Weights of a small GPT-style language model, trained from scratch on English Wikipedia: width 160.
Each number is 50 + 12 x the weight over its row's rms, rounded and kept within 0 to 99. Layers, rows and columns count from 0. The size before them is the row's rms in percent of the matrix's.

# layer 6 MLP down (transposed), 512x160, rms 0.0809, rows 57-86, columns 0-79
095:46 35 52 53 44 35 48 39 47 52 37 46 63 62 61 58 66 55 23 40 66 56 59 55 81 34 37 63 44 58 60 35 35 44 36 32 46 24 40 41 30 54 61 44 72 42 62 43 56 65 55 55 55 50 32 29 56 49 38 43 48 59 66 48 60 48 54 58 31 41 44 47 47 49 60 56 75 47 42 65
095:48 35 74 63 62 45 59 40 53 63 30 49 35 36 56 69 52 53 30 46 36 76 49 54 60 33 46 49 40 43 26 35 61 45 41 58 49 50 55 23 28 77 50 59 57 50 61 60 53 35 59 67 51 56 48 56 68 60 36 42 61 61 51 54 38 41 59 32 38 57 44 53 69 58 58 54 70 51 79 35
102:54 64 65 64 23 63 60 78 42 43 45 45 65 48 46 55 35 48 57 44 55 30 49 56 21 63 64 62 39 57 37 40 64 39 33 38 35 22 67 54 58 44 51 46 59 41 57 54 52 39 59 46 56 54 42 67 24 63 45 58 69 64 54 64 51 77 44 54 37 44 38 64 56 69 39 48 46 46 51 52
101:47 28 42 51 52 57 50 52 56 75 59 38 31 64 68 37 47 51 69 57 59 48 60 51 45 57 43 43 63 59 50 49 51 46 62 31 53 70 28 35 65 47 48 51 59 60 41 43 62 58 36 67 48 57 56 43 41 50 41 52 32 41 58 41 35 36 27 49 46 54 52 74 61 48 44 34 58 29 53 44
107:62 15 55 47 22 43 34 54 46 48 36 40 51 52 45 47 80 48 51 55 56 46 50 41 64 42 60 47 20 58 61 63 53 40 72 49 52 65 24 47 49 64 61 48 50 45 58 50 46 38 68 41 55 35 46 56 48 65 42 72 35 49 46 61 46 60 41 60 41 59 80 59 35 38 46 48 52 63 44 50
097:47 53 64 47 42 10 42 58 82 52 37 71 60 55 53 37 56 61 76 27 59 76 46 66 37 44 46 82 45 38 48 41 58 46 61 49 62 54 47 60 61 42 26 70 41 57 46 52 60 57 19 44 36 49 53 35 57 41 43 44 44 53 51 53 50 42 48 55 45 49 53 50 74 42 55 29 30 66 51 47
105:65 53 42 67 66 48 46 54 51 51 36 39 48 46 52 64 72 57 56 42 73 53 29 44 50 39 51 57 25 72 40 51 64 40 64 44 63 44 46 43 54 39 31 64 63 35 72 58 58 53 48 57 57 31 66 81 62 63 59 51 58 51 54 44 41 68 58 54 63 29 51 44 61 29 38 55 44 74 53 57
093:65 49 65 59 40 47 41 40 51 43 43 61 38 51 57 46 48 43 49 21 35 46 61 43 63 35 46 58 56 49 62 49 58 41 41 50 60 44 70 45 23 47 34 47 60 54 75 50 45 47 58 55 52 48 38 45 67 50 36 46 59 55 37 57 57 59 48 52 56 51 47 69 49 56 82 54 36 82 61 31
090:55 63 60 57 44 42 74 48 46 55 55 66 66 41 52 54 51 51 39 65 39 36 57 36 56 25 56 53 51 38 22 47 40 40 43 41 44 51 55 57 51 52 66 57 56 64 49 60 47 62 51 47 74 41 48 46 65 49 60 51 46 45 45 34 36 65 58 44 59 64 51 40 65 45 41 54 48 04 46 81
103:47 53 42 47 59 52 59 58 52 34 61 51 41 37 54 52 52 75 54 66 53 50 51 54 33 43 42 63 55 46 52 55 46 81 27 56 49 62 42 52 88 41 43 36 64 51 33 55 49 49 71 56 53 47 40 40 53 44 34 46 58 33 51 49 28 31 38 65 58 41 62 36 59 56 55 46 56 25 55 59
105:45 60 64 56 33 40 63 65 52 66 61 66 51 49 52 42 37 34 84 50 60 37 64 54 53 56 52 53 56 59 44 50 38 70 56 43 67 54 46 35 49 50 57 49 44 47 64 33 68 43 56 46 43 54 59 48 63 30 50 53 68 65 59 54 06 49 57 26 57 32 47 66 42 52 30 38 54 38 71 48
104:47 39 27 53 58 48 44 49 53 41 52 47 60 58 68 53 41 59 61 71 43 41 53 39 71 45 48 33 44 43 65 45 64 52 44 58 66 64 45 52 48 56 54 41 47 55 40 53 46 63 44 48 51 34 50 65 50 57 26 57 48 36 42 58 29 38 66 56 53 43 47 56 36 40 56 60 53 27 43 36
093:51 47 24 44 26 56 43 53 73 51 44 43 59 58 29 46 51 51 33 56 39 46 24 54 30 49 56 33 66 64 45 45 46 36 66 46 46 37 63 53 40 63 45 33 37 55 79 45 47 58 68 55 57 38 43 58 38 52 44 67 37 53 49 53 50 42 35 53 43 43 31 48 43 54 60 52 74 67 26 26
092:60 44 63 43 58 55 47 64 36 79 42 55 49 56 46 41 49 44 54 69 53 61 64 78 53 62 47 55 71 58 43 58 44 45 37 39 51 56 48 42 33 54 53 57 40 55 64 35 21 55 44 40 49 61 49 39 35 71 65 65 62 46 42 62 52 26 50 54 40 64 42 63 62 50 38 58 55 48 48 32
092:33 67 41 42 46 62 50 26 25 52 46 45 49 43 49 56 32 62 45 63 68 55 36 39 61 44 73 38 45 60 35 46 42 40 44 46 41 47 49 84 68 66 57 32 39 58 40 34 30 61 43 50 50 44 70 49 60 54 24 47 63 36 36 43 43 62 45 57 42 46 45 47 56 78 51 51 34 23 50 48
107:56 47 42 37 74 38 34 68 58 24 59 54 37 45 38 55 77 29 55 58 56 53 51 48 33 63 48 40 65 35 75 37 73 46 66 55 35 64 36 49 46 60 45 41 42 44 52 53 46 54 60 43 35 37 50 64 57 55 43 61 52 64 32 61 40 70 41 60 31 57 57 44 30 51 60 42 69 45 48 51
090:57 66 75 39 75 53 42 49 42 48 59 55 57 50 57 78 67 41 38 33 80 55 39 46 56 58 59 64 58 38 45 57 38 51 48 34 43 46 38 56 69 60 34 52 45 63 37 64 52 56 45 56 56 43 57 30 59 38 67 20 53 67 36 45 39 44 60 60 43 41 48 46 53 43 28 58 67 55 54 52
099:53 46 60 34 58 64 48 36 39 31 59 26 59 39 65 77 52 34 44 45 53 29 44 46 52 46 44 64 32 48 37 36 70 69 39 39 63 30 28 50 40 55 71 53 51 50 61 55 75 58 65 52 56 47 43 73 48 45 57 40 37 56 55 35 47 53 67 35 55 39 52 42 34 29 51 60 44 35 40 48
101:48 49 55 40 44 29 52 63 59 51 50 51 37 55 68 76 34 35 39 52 49 40 54 48 57 37 21 49 39 54 64 68 53 54 50 58 63 66 48 59 24 40 51 51 49 44 53 41 36 55 47 27 51 49 50 44 35 28 66 44 73 52 45 66 39 58 46 68 47 58 71 49 50 76 56 56 48 28 51 61
099:65 48 43 31 50 48 55 55 66 29 58 64 68 53 56 47 32 50 59 56 55 57 51 50 57 59 53 82 58 53 35 44 47 63 28 53 57 49 48 39 48 47 23 60 46 45 51 75 62 47 49 36 63 53 50 38 11 54 54 47 48 47 57 46 62 76 62 54 36 60 59 55 36 48 49 61 46 40 49 39
093:43 42 39 56 67 48 35 38 61 51 42 24 86 52 46 69 38 64 54 69 39 64 32 28 45 61 62 33 39 56 45 85 36 58 37 42 40 52 49 56 54 41 55 55 55 70 42 51 44 52 46 46 59 42 50 35 41 45 54 57 70 42 54 27 55 48 64 50 60 49 57 60 51 49 46 63 54 51 43 72
099:38 52 58 46 64 40 49 37 60 38 47 35 43 53 57 55 55 54 27 47 47 63 44 58 45 44 41 40 63 41 59 34 45 52 49 30 36 36 46 50 41 64 51 57 47 37 51 44 38 61 46 54 29 58 47 50 53 53 52 67 70 52 31 50 41 46 79 43 61 50 48 34 59 38 70 38 55 85 56 55
103:44 44 46 43 46 52 63 43 36 61 75 42 43 84 63 49 69 56 48 35 53 67 44 53 49 43 32 52 41 47 55 60 39 55 48 49 48 60 34 47 56 52 51 45 69 48 60 52 67 61 38 54 77 27 63 57 55 63 40 44 38 38 57 37 34 50 67 39 43 47 59 50 61 42 21 59 56 55 40 57
101:43 57 40 54 45 55 59 43 69 25 39 46 61 42 57 52 55 39 53 43 58 44 49 65 63 55 63 57 41 28 57 49 49 43 54 52 50 53 32 64 74 57 54 41 68 62 31 61 55 60 50 43 45 65 37 59 54 30 69 45 54 47 57 22 46 32 46 57 52 62 57 43 41 39 61 54 40 45 52 48
096:57 37 60 46 41 28 49 62 47 47 59 55 56 59 31 58 23 59 59 52 70 56 45 49 60 48 58 53 36 57 48 52 26 57 59 62 51 69 30 38 42 16 48 45 47 67 50 36 54 45 34 37 36 37 41 48 53 71 45 60 53 52 35 48 33 60 37 49 49 47 58 34 59 29 69 48 56 74 30 42
098:35 63 54 33 47 50 53 68 37 49 58 65 59 56 22 46 40 60 34 32 35 44 56 30 36 50 47 66 42 53 41 30 54 20 64 38 51 71 70 60 35 46 55 72 35 45 59 41 46 56 46 60 26 39 58 74 59 34 61 48 48 47 48 54 25 46 18 48 64 51 48 21 47 49 32 42 54 48 47 42
100:60 39 50 43 52 48 66 49 44 55 70 52 27 55 66 48 35 53 49 60 61 32 63 31 61 55 40 48 47 57 39 48 43 44 16 51 69 50 59 47 59 56 62 56 48 32 54 37 64 51 58 30 42 41 50 59 69 47 43 59 49 43 30 43 50 38 62 44 41 41 50 66 59 31 46 48 42 62 54 67
091:70 49 57 46 79 53 58 80 42 47 47 60 44 62 49 58 30 56 42 40 44 30 55 70 61 55 42 71 48 45 66 31 59 46 58 48 48 40 78 64 51 52 59 48 57 55 43 47 41 43 62 45 45 43 54 30 39 50 55 62 63 40 58 65 78 61 19 40 48 66 50 48 52 28 73 45 54 76 34 49
113:60 32 40 60 48 57 38 33 65 30 50 73 35 57 55 39 55 59 57 28 40 45 39 55 42 53 45 43 73 47 54 34 49 35 56 49 64 50 72 52 46 61 61 30 59 49 54 44 23 59 50 42 44 50 60 42 45 67 57 46 28 44 45 67 49 49 69 51 30 60 48 49 75 30 57 69 62 58 47 32
096:45 57 68 49 74 47 58 26 53 58 48 56 42 46 37 49 50 64 32 59 41 53 59 56 50 48 54 59 60 57 61 21 55 41 48 67 49 33 37 71 44 28 77 64 57 43 51 51 52 57 63 65 45 49 24 45 54 36 54 31 45 33 35 47 64 33 50 30 53 70 43 86 49 67 60 51 51 75 44 68
# layer 6 MLP gate, 512x160, rms 0.0831, rows 58-86, columns 0-79
095:57 29 30 63 63 50 45 48 30 39 48 63 38 50 44 50 48 53 61 65 49 51 62 36 40 42 47 63 65 59 67 56 57 54 46 48 57 41 43 63 43 49 53 58 35 70 40 40 58 57 40 29 58 45 51 53 64 36 70 67 31 34 40 68 39 54 67 71 54 61 37 51 50 63 29 28 30 36 53 55
096:57 49 32 48 34 53 57 54 37 51 60 48 46 68 71 45 59 62 59 37 37 46 65 55 42 53 27 42 50 48 68 44 38 62 40 45 54 44 44 37 40 54 38 38 43 69 57 31 66 68 42 47 47 40 36 65 58 39 48 50 47 41 30 41 58 67 67 47 45 36 69 48 51 27 48 43 37 48 54 47
096:25 58 42 67 52 60 67 45 34 56 37 48 60 68 49 28 36 42 61 56 59 45 59 35 65 51 62 33 52 56 47 44 45 64 51 62 38 67 36 45 51 38 41 37 55 56 51 43 29 62 22 74 62 59 55 65 26 45 68 62 39 36 56 33 65 47 47 59 39 44 45 35 36 61 55 62 43 59 71 53
095:41 60 40 58 52 72 54 48 54 38 55 51 67 56 48 52 44 50 33 43 37 56 51 30 58 61 68 35 49 72 52 68 30 57 52 60 52 53 59 60 39 53 48 76 41 54 66 44 68 56 23 51 68 70 60 64 49 46 68 55 20 74 34 28 58 29 32 77 51 48 32 40 45 42 55 44 49 62 60 68
089:29 57 49 43 54 56 62 52 71 31 50 52 49 47 49 34 68 57 69 50 51 34 37 47 55 63 47 71 53 53 42 37 27 56 44 54 34 17 64 59 14 43 46 36 54 41 63 70 53 48 48 48 65 48 61 41 46 26 55 62 36 38 54 45 57 49 59 41 61 40 62 32 23 52 37 62 50 37 58 53
111:27 27 84 42 51 75 65 74 67 60 48 48 38 46 41 50 57 46 54 60 53 56 50 64 50 45 37 29 61 47 44 29 58 57 50 38 34 47 51 36 51 46 49 59 40 59 26 30 61 52 15 59 54 56 55 31 72 60 47 34 38 54 48 34 38 82 48 62 55 47 51 40 56 35 46 57 52 54 60 43
094:48 38 38 67 48 52 46 26 46 30 44 53 64 70 46 25 43 55 41 67 49 28 53 32 47 61 39 59 47 25 35 52 62 55 65 59 43 46 52 22 41 49 48 52 55 42 52 60 58 46 51 47 57 53 57 23 54 53 54 36 55 63 45 62 44 53 54 51 58 58 64 61 62 52 67 36 44 52 56 51
091:65 40 52 63 59 47 63 62 58 41 54 61 53 56 67 57 43 64 59 23 42 50 61 52 32 45 44 43 51 56 46 40 47 48 66 56 40 34 69 57 28 36 44 68 35 33 19 54 67 33 54 52 62 47 45 77 38 41 65 72 47 31 41 51 78 35 53 63 45 27 52 66 46 29 60 56 71 63 57 57
097:57 48 65 40 65 36 54 50 75 44 33 47 62 58 50 56 75 50 40 48 62 49 30 67 47 64 29 75 32 53 56 39 48 32 48 53 43 37 61 64 39 39 50 61 45 42 54 60 62 47 38 58 55 46 48 49 29 43 58 33 44 20 31 51 44 50 46 20 62 58 40 56 66 60 59 45 67 49 33 56
099:54 49 72 57 59 62 53 29 49 43 51 65 41 63 67 55 64 35 71 46 46 50 50 48 63 50 57 60 42 37 35 51 46 40 61 40 43 41 65 67 52 39 45 58 58 52 50 27 54 66 41 54 53 43 55 58 65 50 40 58 55 44 54 35 52 39 62 13 37 63 46 44 58 48 48 47 67 46 47 71
092:39 52 81 41 54 68 48 37 66 59 72 45 66 36 55 29 63 57 40 37 50 67 50 67 52 43 68 33 58 76 46 33 41 42 55 61 65 32 62 47 43 36 53 41 52 27 50 45 31 63 43 57 62 54 37 52 41 50 48 54 65 46 50 50 67 37 52 60 36 45 53 25 39 52 34 33 56 56 43 42
097:54 40 34 51 55 59 54 71 46 39 63 54 62 58 29 60 59 40 71 52 30 47 42 61 55 54 64 11 31 56 69 50 34 59 37 37 55 38 53 36 23 57 45 37 25 61 56 52 58 41 51 45 35 48 46 38 65 43 66 44 63 41 62 39 57 46 60 56 43 50 48 38 63 46 45 37 44 40 47 51
096:56 74 66 45 62 53 52 44 85 66 50 43 51 76 49 44 75 42 38 64 61 43 38 50 45 56 17 69 61 42 51 55 60 44 67 34 49 51 45 60 43 57 27 51 69 62 59 32 75 53 50 40 58 53 59 65 30 41 60 42 71 61 68 57 65 56 50 67 42 34 48 59 59 65 37 56 50 54 56 34
092:69 33 50 52 53 40 55 58 70 64 29 45 52 54 34 26 57 52 46 51 40 54 73 48 53 51 46 67 45 29 62 42 63 64 56 38 55 46 50 48 43 53 64 53 41 70 43 35 54 46 61 56 47 55 55 47 28 33 66 51 70 85 61 71 63 45 60 54 43 47 52 43 57 38 71 26 41 69 66 45
107:51 40 48 50 48 51 53 40 54 59 33 34 45 54 65 44 52 42 49 34 59 38 52 56 47 54 52 34 57 33 50 65 56 75 60 50 43 57 66 31 28 54 40 56 51 66 70 43 37 41 23 45 65 46 71 43 33 33 69 38 51 50 48 65 65 51 39 40 27 38 50 57 49 29 21 50 40 48 53 33
100:88 56 58 48 45 67 63 46 34 59 63 35 47 41 57 54 56 59 36 41 33 43 55 44 41 43 59 26 43 49 50 39 40 64 45 49 35 65 41 55 56 66 64 64 58 57 58 50 39 54 60 52 61 44 30 48 41 77 58 58 55 59 45 14 57 61 44 49 39 44 53 42 75 53 75 63 55 56 56 54
100:46 55 42 57 43 60 53 32 57 40 58 58 47 46 58 70 89 59 58 28 24 55 51 58 53 41 57 58 42 41 37 59 24 44 47 37 45 28 62 54 34 46 62 58 53 64 48 56 58 48 32 54 48 44 44 71 54 47 62 66 54 56 44 43 42 45 56 44 51 63 60 49 54 40 59 46 42 54 55 49
093:44 21 72 20 49 46 75 57 61 62 43 25 39 68 39 58 52 41 43 68 59 49 61 62 57 62 40 55 51 60 53 30 58 56 36 58 38 58 70 34 33 57 41 76 53 36 28 21 37 51 51 71 43 54 54 39 53 32 64 56 57 61 41 48 42 49 58 58 46 43 56 58 63 43 31 66 73 45 56 37
100:77 24 39 54 37 52 57 52 61 60 62 46 35 70 54 56 28 60 27 36 75 76 72 45 38 41 70 56 68 49 52 48 37 39 58 54 51 45 51 37 39 36 63 20 52 37 61 57 40 62 29 55 60 46 45 46 49 37 45 49 49 56 74 64 47 59 62 51 57 47 64 45 53 39 57 50 62 57 54 46
098:49 64 36 47 30 42 39 57 61 63 63 49 32 43 42 73 64 28 65 66 45 69 26 75 67 34 79 63 56 61 50 53 42 60 47 58 49 38 27 52 72 43 49 47 50 50 51 44 36 46 56 67 33 58 49 43 61 58 47 56 64 55 66 40 51 36 53 50 46 61 69 42 44 46 58 26 63 69 68 31
090:42 50 58 48 73 40 45 54 45 53 38 64 63 47 47 33 62 50 52 47 82 49 46 51 63 49 43 56 44 64 46 54 49 31 59 50 64 35 44 75 33 52 66 52 39 62 59 62 51 63 45 45 49 48 41 48 56 49 76 48 32 48 63 50 65 39 65 24 64 67 50 49 25 47 49 48 63 33 64 49
103:62 41 41 44 50 55 56 64 68 59 62 39 46 60 66 35 65 63 56 46 60 65 55 51 56 53 65 45 60 45 47 36 35 41 53 43 37 55 54 55 27 54 51 47 62 67 45 67 61 67 57 40 45 53 39 41 67 38 59 37 38 33 42 56 57 52 63 74 52 28 50 51 64 49 61 43 63 55 58 62
103:53 60 46 79 42 54 65 73 38 50 30 78 31 61 69 51 59 49 40 54 68 58 43 58 43 27 37 62 42 48 58 56 36 56 57 39 57 56 52 56 28 49 46 46 69 57 49 34 32 67 36 63 46 49 64 43 49 59 57 35 42 52 62 54 51 64 57 57 58 46 61 31 34 45 57 47 48 59 59 44
098:42 51 42 45 34 44 59 51 61 19 21 58 59 42 49 48 39 44 58 49 38 52 68 53 67 54 60 37 50 44 48 62 82 54 55 49 37 55 63 54 49 54 47 71 44 60 31 58 28 59 57 69 48 60 50 49 54 43 43 56 38 52 73 47 57 43 54 61 18 38 64 47 51 61 48 50 75 57 46 64
102:41 62 76 54 65 56 65 51 48 35 49 64 58 40 57 45 40 46 40 62 36 42 45 50 64 53 46 39 41 50 38 43 50 34 57 48 37 49 51 37 34 57 07 65 46 35 48 78 48 32 63 71 53 53 61 70 31 57 63 61 31 64 51 40 57 51 40 54 36 67 46 42 48 32 66 46 56 46 61 55
106:64 52 52 37 47 23 59 52 60 53 54 64 69 51 59 57 37 41 23 42 48 46 51 61 46 65 62 49 59 50 50 55 68 40 69 44 52 42 61 34 38 55 63 54 53 41 62 38 57 41 37 65 68 37 65 60 30 45 62 40 68 56 50 31 47 63 69 68 45 31 66 71 52 31 61 58 45 44 55 50
095:55 27 44 59 41 50 72 53 71 56 59 44 33 57 25 36 33 45 54 66 35 64 66 56 50 56 34 51 52 54 60 40 41 55 71 53 45 46 55 47 36 26 58 57 42 55 60 32 38 64 55 49 38 56 54 46 59 53 46 68 43 36 43 40 35 73 55 60 35 27 68 44 38 32 71 57 27 45 55 65
110:37 53 65 47 54 46 51 69 47 48 42 55 31 56 66 34 43 32 52 33 47 49 58 41 79 61 46 69 46 46 52 55 54 55 48 52 64 54 55 44 33 27 36 68 48 24 41 63 59 43 53 54 56 71 26 53 28 33 71 54 32 66 43 53 57 58 63 50 38 65 45 29 40 45 62 65 38 62 56 62
101:54 60 39 27 61 71 45 49 53 36 71 67 51 52 61 46 50 49 64 73 47 72 42 45 51 52 40 20 62 48 63 60 65 72 36 47 49 52 42 36 35 49 46 61 43 60 56 86 39 62 41 52 44 56 28 58 64 33 51 45 53 59 45 49 64 65 61 32 46 58 52 55 65 43 39 48 41 54 56 57
# layer 6 MLP up, 512x160, rms 0.0762, rows 58-86, columns 0-79
099:50 37 55 42 60 69 27 42 77 81 74 43 59 57 46 56 42 62 44 59 76 48 52 58 47 46 50 56 53 52 55 68 55 51 57 55 49 32 45 72 52 48 43 31 45 45 65 59 73 45 58 46 62 36 54 49 36 38 33 47 33 51 56 53 52 30 61 49 65 42 58 53 27 56 60 50 50 49 28 56
099:76 45 58 42 48 45 61 41 46 66 40 63 66 56 39 61 56 39 57 52 29 44 59 34 61 41 41 27 65 43 54 50 49 44 36 57 26 43 48 52 49 47 37 61 35 65 60 44 65 47 55 57 70 38 48 69 67 54 47 60 61 46 51 58 55 40 51 54 65 67 45 57 44 41 53 33 68 63 48 53
100:78 42 37 57 44 46 47 56 48 44 54 63 35 46 38 39 49 58 48 42 33 67 62 41 60 42 16 68 57 67 47 61 44 30 52 49 63 53 63 70 43 56 33 41 55 76 71 41 59 72 52 57 68 47 41 56 51 43 63 49 53 65 37 60 45 44 36 50 45 27 72 55 39 39 80 71 49 43 37 40
100:59 14 56 39 73 61 51 43 67 50 51 46 59 31 31 52 40 42 62 48 51 46 58 33 49 63 39 55 41 39 58 59 46 46 44 58 49 83 41 63 40 42 50 50 59 34 47 66 29 35 48 48 77 47 41 52 46 46 49 71 29 44 47 32 48 70 53 49 52 63 37 61 55 28 53 42 55 63 44 65
094:58 42 46 28 46 72 52 70 46 36 61 54 45 68 64 47 46 51 61 42 47 55 43 36 41 65 52 26 67 33 61 64 62 60 46 38 48 44 53 60 28 67 38 56 55 58 39 39 49 43 69 58 64 34 46 63 48 45 48 79 47 63 62 57 52 48 80 50 35 69 56 61 42 61 48 47 63 53 46 47
106:45 65 55 44 75 35 41 54 39 57 60 51 56 64 62 54 61 65 67 44 55 43 36 22 37 50 37 45 63 60 46 36 34 48 52 41 35 28 73 81 46 59 55 32 57 46 50 70 78 49 70 43 49 30 38 53 41 55 36 59 49 60 62 37 63 51 60 50 47 46 56 37 60 55 53 52 66 57 47 53
092:62 29 56 27 46 24 45 55 57 44 56 44 41 41 44 49 61 41 61 33 68 53 32 58 54 44 53 53 55 48 68 54 45 62 46 44 46 45 35 51 58 50 44 47 43 48 52 64 59 34 38 57 32 74 45 61 60 50 52 39 50 71 49 68 67 62 56 55 62 58 58 48 62 24 49 42 65 55 43 53
092:57 61 47 47 34 61 62 65 43 34 48 45 50 35 46 46 57 43 54 53 38 77 53 42 40 48 49 46 50 56 36 59 62 72 61 39 48 50 49 57 50 45 48 58 58 37 46 59 54 37 47 41 51 42 58 45 48 46 53 46 67 53 49 37 52 47 35 64 23 61 57 44 68 56 73 50 54 46 55 64
100:64 63 42 61 57 51 58 48 37 48 75 47 39 44 57 54 47 39 53 48 53 38 76 71 50 40 45 35 53 55 46 78 57 46 41 74 49 61 41 27 54 46 51 39 75 49 59 57 58 67 50 57 34 52 41 43 44 49 38 50 47 27 61 44 50 43 47 34 43 20 56 42 33 68 65 44 60 56 70 65
105:73 43 44 50 57 55 57 60 47 63 44 46 38 52 58 48 51 38 55 62 51 54 48 44 44 45 47 48 40 82 68 60 46 48 66 35 59 34 66 62 46 66 31 45 63 40 57 63 58 69 39 25 50 73 68 70 28 31 42 50 34 49 48 60 66 60 55 51 70 63 33 55 75 44 31 51 37 68 37 48
101:45 52 61 34 70 65 40 38 42 71 45 57 69 39 47 53 53 49 57 17 39 44 46 50 47 88 46 52 39 67 42 60 49 44 56 47 50 53 48 54 51 26 31 54 51 52 44 58 69 42 52 62 71 49 48 62 49 59 31 69 49 58 52 28 75 73 48 60 27 56 28 46 38 44 66 53 52 53 46 38
097:61 45 62 68 54 61 64 47 53 71 44 59 47 61 30 50 48 60 47 52 33 41 48 51 63 60 64 46 36 60 51 69 47 60 57 60 59 50 47 35 28 60 29 42 55 61 48 26 59 50 43 56 41 48 60 09 55 38 34 54 35 49 53 52 58 47 67 32 25 70 41 42 50 28 51 38 69 41 51 42
095:31 43 43 58 59 56 44 54 51 23 31 39 62 42 46 49 47 51 38 59 46 55 48 59 50 62 60 57 52 76 47 55 53 53 47 64 53 59 60 40 51 56 54 65 51 21 36 64 56 66 52 61 80 56 54 73 67 59 64 56 42 47 58 51 48 46 38 44 71 46 27 29 33 40 67 41 33 62 40 53
088:73 50 34 63 40 43 18 27 47 46 07 49 49 43 46 29 41 40 53 42 37 54 46 36 26 40 40 40 52 56 46 57 55 42 61 46 45 42 46 63 53 46 50 36 40 61 42 36 41 60 69 47 56 44 61 43 57 52 59 50 60 55 48 57 50 72 65 49 37 45 47 41 50 59 70 49 45 72 29 42
102:32 58 44 25 47 62 49 60 52 51 66 53 78 61 68 53 66 71 52 73 60 35 49 61 60 68 39 60 51 59 50 45 51 46 58 51 56 39 65 66 31 41 32 41 40 46 61 69 49 46 42 35 37 33 38 67 45 36 48 37 44 47 75 40 36 59 50 61 55 36 43 38 47 63 44 52 47 40 44 59
092:64 47 59 75 27 67 52 64 26 22 61 45 53 62 71 62 62 48 64 71 31 42 44 47 49 43 55 65 52 32 50 35 60 50 39 23 52 61 67 58 61 63 51 41 50 44 70 62 54 46 43 52 49 27 31 47 46 61 54 43 50 35 32 25 74 54 48 40 45 53 41 40 67 46 75 55 47 47 46 56
097:44 49 70 36 70 48 55 42 34 49 60 66 66 45 38 47 37 25 30 55 40 55 64 49 67 38 51 44 45 29 39 41 61 36 60 26 36 20 61 47 41 31 41 70 34 52 51 38 57 53 51 58 79 38 24 63 41 63 52 42 43 62 55 50 56 51 63 64 32 62 38 41 52 36 41 40 35 52 57 62
097:55 49 52 43 57 53 37 58 44 66 68 54 71 40 57 73 44 41 67 55 64 43 63 56 70 49 16 46 50 54 44 51 39 43 22 37 75 65 36 30 18 37 62 37 48 61 50 50 34 52 45 56 50 51 49 69 54 43 49 45 68 46 75 35 39 48 51 68 42 44 61 57 69 63 66 38 40 52 47 66
095:54 58 50 60 53 30 41 53 61 78 51 50 73 48 49 51 51 72 53 35 79 28 52 46 63 62 74 38 26 72 44 38 37 51 43 44 37 44 57 46 40 56 30 49 73 46 69 46 67 49 52 53 37 41 63 56 61 53 67 59 52 48 35 35 44 35 61 45 45 45 36 36 60 24 57 20 55 57 59 54
093:61 37 46 61 74 66 51 53 53 39 64 48 42 47 48 35 49 67 49 44 51 54 72 50 43 81 59 66 29 49 72 65 42 30 66 60 56 39 40 50 46 21 57 66 54 46 74 64 58 49 66 43 46 60 54 62 58 61 33 47 55 52 35 47 37 47 46 45 44 44 56 62 55 46 49 56 58 49 37 48
091:59 69 67 55 75 59 42 51 50 43 61 59 52 54 72 56 45 56 71 46 37 73 43 31 41 54 45 36 35 27 63 42 49 46 52 72 71 64 53 48 63 74 49 53 51 52 42 49 54 76 54 54 48 56 49 42 69 56 45 62 51 64 43 57 56 76 48 68 54 56 64 57 63 56 41 63 56 43 48 60
101:47 50 32 51 42 42 71 51 50 46 46 51 41 51 54 57 49 28 47 27 37 63 41 34 52 59 70 48 51 49 50 49 34 64 33 64 44 20 36 39 58 71 59 53 29 38 34 64 37 37 34 57 67 58 63 35 32 48 55 67 48 54 30 63 60 37 70 76 73 34 56 29 35 60 52 53 22 48 41 46
097:57 34 43 49 46 63 59 65 60 57 53 41 70 49 43 47 54 33 65 59 47 63 31 50 37 52 28 65 67 46 65 58 26 59 58 47 60 72 64 49 63 48 83 56 46 54 54 48 60 44 38 65 47 44 71 68 39 42 48 52 31 41 45 62 61 53 22 37 43 53 52 54 64 39 51 48 49 47 39 53
090:33 43 53 35 66 42 75 69 56 54 50 74 28 48 64 63 61 74 39 34 58 34 58 51 27 62 49 57 50 81 42 59 78 50 60 61 72 31 52 41 57 49 66 52 38 62 47 40 60 60 48 62 32 45 31 31 48 66 51 39 62 64 36 52 45 55 57 66 55 68 47 43 66 71 67 41 49 64 46 45
099:52 60 42 61 63 65 41 57 43 54 37 67 52 66 59 32 63 52 65 41 83 31 46 50 77 51 59 41 46 63 56 47 50 61 64 58 29 38 51 36 35 37 36 29 28 50 57 61 49 46 43 34 52 45 41 60 27 54 55 69 48 61 34 42 71 38 54 47 60 70 41 64 65 58 36 63 59 47 63 75
096:44 41 34 60 20 60 46 47 49 55 42 47 45 52 43 45 44 47 54 42 37 46 39 21 36 46 42 73 44 37 54 33 33 51 44 63 15 43 64 62 45 32 72 58 54 56 29 64 46 57 48 37 64 45 33 49 58 47 48 37 48 38 50 46 54 40 44 30 64 48 65 60 47 30 61 53 45 56 23 35
099:51 52 65 34 40 55 47 48 36 52 66 74 30 68 51 63 41 63 43 50 50 75 61 57 53 44 58 49 63 48 50 61 66 39 40 43 61 59 37 65 45 56 44 56 49 59 40 44 44 33 64 52 50 48 19 19 38 57 37 55 63 64 49 72 56 29 41 40 53 73 49 92 47 29 47 45 56 53 63 49
111:62 42 52 74 68 43 50 61 51 75 61 37 54 62 26 48 49 55 42 60 33 70 50 31 46 37 60 58 40 76 71 39 60 44 77 51 49 74 48 46 33 43 68 75 62 45 65 44 57 42 54 67 50 53 55 55 80 48 48 57 54 44 56 42 39 41 45 52 51 56 57 32 33 55 69 51 51 55 44 51
099:37 43 46 53 57 55 35 40 64 46 55 55 59 69 45 62 46 49 69 39 39 26 17 49 52 42 49 48 27 35 48 52 35 54 59 45 13 55 52 46 46 40 65 42 59 61 34 34 60 45 45 44 46 63 49 53 44 53 48 39 43 26 61 34 65 32 75 49 47 66 33 32 62 47 55 50 51 47 37 60